{
  "num_attention_heads": 2,
  "norm": "rmsnorm",
  "positions": "rope",
  "rope_fraction": 1.0,
  "attn_scale": 0.244,
  "init": "uniform",
  "warmup_steps": 280,
  "max_steps": 13904,
  "dataset": "wikipedia_en"
}
Each number is 200 + 20 x the weight over the matrix's rms, rounded and kept within 0 to 999. Layers, rows and columns count from 0.

# layer 2 attention value, 64x64, rms 0.202, rows 59-63, columns 0-63
215,180,194,182,206,170,201,163,214,230,202,216,242,170,187,193,207,206,194,218,216,228,191,157,202,216,151,225,173,182,192,206,186,243,206,209,200,243,191,208,228,183,222,176,231,179,238,209,213,226,206,169,190,214,183,177,198,207,219,201,221,238,203,223
200,206,231,221,202,207,219,166,193,191,220,232,198,179,223,171,186,202,211,192,194,206,161,207,204,194,229,213,224,191,228,197,177,212,211,191,201,184,198,182,196,251,170,215,188,205,190,224,187,192,167,169,213,181,191,257,192,192,203,211,174,219,179,158
184,195,177,140,195,180,200,161,184,229,191,216,195,192,198,193,187,216,209,188,206,215,194,161,188,179,194,189,186,188,209,198,180,236,180,184,198,214,220,211,188,186,218,196,223,191,221,219,212,185,183,191,184,183,204,201,195,212,199,200,204,214,218,204
230,187,214,189,188,167,219,189,167,219,209,208,196,202,182,181,222,192,214,198,217,199,193,187,203,213,167,211,172,183,230,172,213,183,187,205,205,183,196,211,229,196,179,202,229,220,214,135,220,212,221,229,200,247,219,185,192,194,196,229,205,212,230,223
222,215,229,203,189,191,231,199,155,195,197,204,252,185,192,181,218,166,192,189,219,194,214,182,191,226,220,189,181,200,230,196,212,181,194,212,214,184,186,202,231,225,209,194,187,210,211,160,179,206,227,197,172,218,228,184,193,194,195,225,189,195,197,199
# layer 2 attention output (transposed), 64x64, rms 0.209, rows 59-63, columns 0-63
171,219,163,195,175,223,201,169,184,179,199,234,225,231,146,195,197,211,231,224,182,197,202,218,217,209,213,187,139,208,181,186,197,195,204,202,218,237,170,208,234,189,230,206,165,185,216,167,193,211,215,214,216,178,189,220,205,206,196,195,183,243,196,212
229,204,211,198,182,195,160,210,205,187,204,199,191,211,171,197,227,192,166,179,193,188,222,219,189,232,225,226,218,185,213,183,209,249,184,213,195,195,232,200,202,203,244,199,168,212,164,160,209,189,232,203,233,170,205,189,165,203,234,173,223,179,204,201
190,204,190,197,166,203,216,202,164,179,230,237,220,223,168,157,195,204,202,212,185,210,217,214,206,213,211,169,173,195,211,204,194,216,193,194,197,217,184,173,216,198,192,195,159,178,202,198,208,216,207,205,200,169,207,208,218,227,202,190,192,209,171,219
194,181,195,200,235,217,202,186,209,231,175,205,228,193,223,208,191,209,246,215,200,177,221,174,210,191,187,203,196,236,199,213,188,187,226,209,180,175,208,240,208,170,190,179,216,166,216,223,215,168,222,188,170,205,166,197,217,230,192,199,192,219,192,202
207,193,208,221,228,226,194,167,225,205,171,192,215,214,227,207,178,201,231,195,218,168,202,181,194,190,174,226,221,192,164,209,189,221,210,190,198,173,214,231,174,172,204,203,228,173,187,209,216,170,215,201,173,221,185,210,215,187,218,194,179,213,207,185
# layer 2 MLP up, 256x64, rms 0.227, rows 0-20, columns 0-63
174,191,202,228,199,205,238,193,232,189,198,199,183,253,189,182,204,194,196,186,192,190,162,210,172,216,152,206,162,179,172,231,238,209,199,199,209,226,158,212,204,157,156,199,239,172,206,207,224,189,194,210,203,213,234,213,219,195,210,148,205,221,168,168
227,194,193,187,182,196,202,198,240,236,212,171,201,250,202,201,201,195,169,247,197,222,195,226,199,220,159,166,190,191,219,233,190,185,190,219,209,199,187,168,190,220,184,156,173,206,223,210,203,159,219,189,189,208,197,194,188,178,184,216,219,213,161,200
215,182,230,208,185,149,224,207,199,198,200,184,198,214,205,184,223,217,211,186,192,222,217,240,221,187,211,193,191,172,194,221,173,195,221,205,166,196,191,207,183,216,209,216,194,168,213,182,202,164,148,192,210,180,185,191,185,193,188,208,187,198,195,206
173,183,184,204,201,186,226,185,191,231,215,214,161,209,169,195,177,186,189,198,209,143,185,195,175,193,177,183,165,221,195,232,199,191,209,191,177,187,198,189,191,217,222,180,218,204,173,237,193,207,205,208,184,182,236,220,217,190,198,202,172,179,208,206
211,178,210,226,202,212,219,208,196,221,191,165,205,188,215,192,187,267,207,214,206,172,185,215,202,175,225,190,189,206,183,232,176,181,183,223,190,190,194,200,162,225,250,187,232,158,187,212,214,166,138,207,217,245,188,216,210,176,173,209,215,213,214,198
173,172,195,208,202,137,167,206,205,208,192,193,210,209,188,223,180,228,184,207,181,186,168,178,195,217,184,158,221,159,201,206,222,185,203,204,197,199,174,191,184,204,178,127,200,200,220,219,193,202,184,193,187,213,224,168,238,199,201,201,187,229,176,195
206,182,205,199,167,164,190,223,188,174,252,202,237,206,198,198,204,213,212,191,209,207,212,193,209,186,225,222,210,199,210,210,185,202,207,198,167,195,219,195,190,181,202,190,178,209,198,206,187,189,195,193,207,178,205,191,176,214,193,198,194,176,216,203
207,199,217,203,207,159,212,188,162,208,236,154,152,195,180,204,212,231,168,207,238,175,212,198,198,206,210,220,177,202,222,242,230,190,177,214,202,137,169,187,185,195,194,192,177,196,210,201,214,158,178,193,194,212,241,223,211,207,194,190,207,215,206,193
197,217,220,197,169,181,222,181,156,172,194,191,230,204,181,206,175,209,218,199,219,196,219,185,196,231,187,201,200,192,153,213,178,211,218,199,197,182,177,173,189,191,209,197,195,227,223,194,176,211,219,193,213,210,258,201,217,190,194,210,210,237,217,202
189,172,209,227,190,151,212,192,177,201,209,198,172,214,180,235,180,189,207,191,212,199,126,188,179,211,198,156,197,196,202,210,229,196,244,199,175,210,173,230,201,158,210,187,188,188,221,202,251,218,150,209,205,207,221,196,219,205,174,187,223,193,181,204
219,213,177,192,188,185,204,216,182,199,190,211,225,192,193,210,179,208,207,194,203,226,211,196,190,211,181,228,209,200,184,191,205,205,191,233,185,194,193,197,187,184,232,218,206,165,213,189,195,179,222,203,191,232,212,163,205,208,212,187,211,226,162,189
224,207,198,165,156,214,235,176,193,180,173,170,161,242,195,179,182,202,205,188,229,210,208,186,162,203,183,174,195,168,181,197,219,162,199,208,189,206,188,186,194,168,208,237,193,210,210,176,192,193,214,193,187,234,180,170,232,183,182,179,191,193,181,190
174,215,219,194,220,203,210,175,187,224,187,197,191,240,185,198,204,203,195,208,215,171,191,225,204,197,239,202,168,217,194,183,211,176,177,197,200,183,215,176,224,197,186,171,205,219,218,181,176,203,195,194,231,239,198,213,220,197,192,200,163,223,215,185
190,205,201,166,213,195,183,215,197,186,191,173,204,205,212,213,197,184,214,220,214,221,199,191,166,225,199,188,193,173,202,193,205,202,203,236,206,208,171,226,193,228,207,190,191,188,169,231,171,187,187,213,224,193,226,198,217,225,210,180,183,234,173,199
180,168,231,166,228,184,201,197,209,222,166,177,201,199,203,202,185,202,199,226,207,224,159,183,192,182,179,182,218,227,228,231,183,176,221,199,190,207,189,187,165,177,175,200,212,204,227,202,188,212,193,159,184,201,224,175,216,179,206,203,206,223,205,221
182,207,215,207,196,163,205,209,199,211,195,199,218,205,219,201,172,197,217,200,229,237,224,218,194,190,177,225,170,216,177,199,172,216,225,209,169,216,203,196,210,203,181,186,224,139,181,202,230,203,201,193,212,195,191,187,235,197,209,187,197,203,155,205
185,197,208,224,129,210,205,201,196,212,215,165,197,213,179,178,176,230,218,198,235,174,219,192,194,213,228,216,197,212,183,221,194,184,183,220,168,200,212,211,199,198,217,223,192,196,194,200,195,212,197,207,196,199,182,231,212,194,174,188,227,204,207,188
238,198,183,199,146,188,238,177,199,204,182,206,206,207,205,183,193,238,215,194,202,209,201,181,205,200,207,201,221,219,170,218,206,166,206,206,167,203,213,155,222,200,183,198,186,194,229,180,214,227,154,239,181,225,210,162,179,201,169,158,195,215,195,188
170,211,192,248,191,188,182,205,214,161,234,206,199,193,214,199,189,178,208,196,229,199,218,209,193,191,224,228,182,168,201,213,188,173,221,239,203,185,200,208,195,219,167,204,210,200,182,187,207,224,194,211,197,222,214,216,199,184,186,182,203,169,187,190
183,209,233,210,198,206,199,189,241,180,213,166,180,194,218,220,159,206,176,177,184,215,174,225,196,204,204,186,208,176,149,186,187,152,204,197,202,212,208,172,202,208,191,209,183,202,221,231,198,215,176,192,218,215,235,202,213,184,203,200,202,185,209,211
218,202,253,199,207,205,230,205,206,202,221,214,216,210,187,183,213,192,216,182,217,232,212,207,174,215,210,212,191,194,175,214,217,147,204,187,181,217,216,200,211,201,203,189,186,204,203,209,186,166,203,192,192,221,220,214,248,212,164,196,223,214,165,170
# layer 2 MLP down (transposed), 256x64, rms 0.217, rows 0-19, columns 0-63
206,155,229,230,203,192,240,203,197,198,190,154,192,220,187,179,207,204,228,163,205,176,181,184,204,207,208,192,180,151,184,172,223,218,164,215,193,200,181,222,217,192,143,196,209,207,179,193,182,224,183,206,236,194,192,203,214,233,199,208,200,206,233,193
222,203,202,194,224,189,180,192,169,219,218,183,207,210,199,165,218,239,225,214,160,206,169,204,208,197,209,177,196,211,239,205,188,188,225,208,224,190,191,181,208,219,186,186,183,183,195,181,158,194,149,191,200,197,211,226,174,190,220,215,198,238,210,231
200,239,215,204,199,225,176,223,185,221,214,213,190,196,148,205,188,200,205,184,232,167,185,176,195,189,185,186,162,206,210,203,208,221,225,175,196,196,235,207,223,187,198,185,180,248,193,226,204,223,167,203,198,195,207,204,204,193,167,189,200,211,219,206
215,202,211,220,186,229,210,212,211,193,212,181,233,198,192,220,216,194,185,222,208,238,224,188,195,220,216,240,188,178,210,197,212,209,205,226,209,152,163,199,223,151,187,185,209,210,226,166,210,224,207,212,182,216,184,193,228,199,213,197,191,197,189,196
202,214,204,189,196,191,183,151,223,210,233,223,206,203,213,193,173,140,192,193,200,203,193,218,200,204,185,175,176,192,223,188,184,149,202,211,192,200,230,245,210,213,201,206,171,224,199,168,220,206,229,181,229,191,184,198,193,186,189,176,174,184,220,187
219,175,196,181,202,184,216,210,224,185,206,214,259,196,172,170,182,174,211,186,194,190,176,217,214,218,203,172,213,196,217,211,207,210,212,152,199,225,198,214,171,218,189,201,190,208,225,240,163,217,201,195,201,252,210,232,195,249,227,207,170,212,194,208
212,196,203,185,202,210,214,200,234,219,172,190,190,222,175,214,198,174,196,221,218,189,185,194,199,199,168,179,198,226,181,204,190,194,183,187,219,183,223,186,220,207,209,206,232,204,205,202,183,195,180,171,204,211,213,217,163,207,178,214,225,223,207,187
178,218,235,198,231,179,191,193,167,200,203,219,179,197,207,181,213,192,259,227,204,209,185,202,227,213,207,224,195,201,186,188,161,175,211,209,204,187,202,232,179,195,198,180,196,180,233,200,183,196,190,184,163,180,189,195,125,199,174,222,202,192,226,186
233,228,203,229,194,197,212,248,211,216,209,208,217,229,211,177,195,181,206,220,181,226,234,208,215,202,193,216,237,166,182,204,192,242,181,200,207,209,248,189,201,214,169,195,171,207,175,188,203,209,215,206,238,187,195,218,232,208,206,215,189,197,236,206
188,198,164,230,195,189,237,190,180,220,190,181,216,214,206,162,202,211,225,196,202,179,173,161,205,182,202,198,173,155,202,207,207,225,228,184,224,212,217,239,179,189,190,187,184,180,205,190,220,244,161,209,180,182,173,183,179,175,237,195,161,185,225,167
211,192,208,220,241,224,228,215,221,217,188,186,176,206,188,215,206,224,223,219,182,166,221,195,203,218,216,182,233,220,186,207,219,199,175,199,217,217,177,202,207,185,184,199,196,207,172,211,189,196,206,198,223,211,197,196,183,181,198,186,217,178,209,175
161,228,190,200,201,213,169,197,225,184,249,199,193,186,215,190,171,227,181,175,202,223,222,182,191,181,201,221,230,184,200,217,202,188,170,220,249,199,219,198,195,233,187,184,137,208,192,174,209,210,187,167,242,243,191,221,195,168,191,200,188,182,235,184
226,204,207,168,166,220,205,201,199,207,194,203,216,209,203,189,180,212,232,196,201,203,212,204,207,215,199,213,206,216,174,217,159,194,179,198,204,182,182,215,177,216,208,194,233,214,203,164,228,165,195,199,188,184,168,214,239,196,220,212,214,204,175,224
212,178,196,165,213,211,191,201,181,169,212,208,229,202,164,174,219,204,219,210,196,208,200,231,175,216,184,189,212,215,229,210,212,211,192,192,202,197,167,253,193,207,216,205,199,218,194,204,191,173,190,164,201,186,204,190,222,220,208,185,227,209,162,210
197,164,184,227,226,204,218,195,191,217,197,196,215,227,215,175,186,186,205,212,196,182,203,210,216,223,235,225,207,234,180,223,219,219,213,163,207,202,177,184,206,170,169,221,179,193,184,197,196,196,191,186,237,205,175,213,177,213,213,230,175,212,194,159
223,210,211,219,205,195,200,178,182,202,217,197,183,211,196,217,198,197,178,123,211,218,183,168,220,198,219,184,204,151,183,180,230,201,193,222,201,206,197,205,237,214,210,191,212,216,202,222,171,190,192,217,201,224,217,197,160,209,169,235,169,184,205,205
176,217,244,200,225,202,225,199,220,202,193,197,205,157,197,198,240,193,215,221,186,206,216,212,205,202,174,174,190,211,209,190,217,188,237,185,192,198,184,231,240,186,174,190,203,205,157,186,221,204,206,205,214,207,226,193,213,212,196,214,174,219,202,185
162,247,232,203,166,234,171,186,205,182,236,174,202,189,228,179,211,188,215,195,205,225,249,199,224,213,233,192,200,200,170,199,205,216,181,235,221,222,201,254,175,238,205,224,222,178,198,157,202,192,181,168,204,186,192,184,196,220,204,223,207,183,184,180
215,192,191,185,203,212,211,194,175,213,180,209,191,203,218,218,187,223,202,195,174,184,180,215,194,193,193,160,242,229,200,185,236,207,196,168,194,205,187,184,193,190,220,203,198,207,190,235,196,179,173,170,179,216,189,187,184,206,190,206,190,220,192,189
196,180,142,172,207,194,214,225,159,226,201,248,203,201,184,202,227,214,185,179,217,225,234,201,198,182,206,213,191,205,212,198,200,218,217,208,207,184,209,218,213,175,229,171,181,180,195,186,218,220,199,220,194,181,191,191,164,198,220,172,194,195,199,202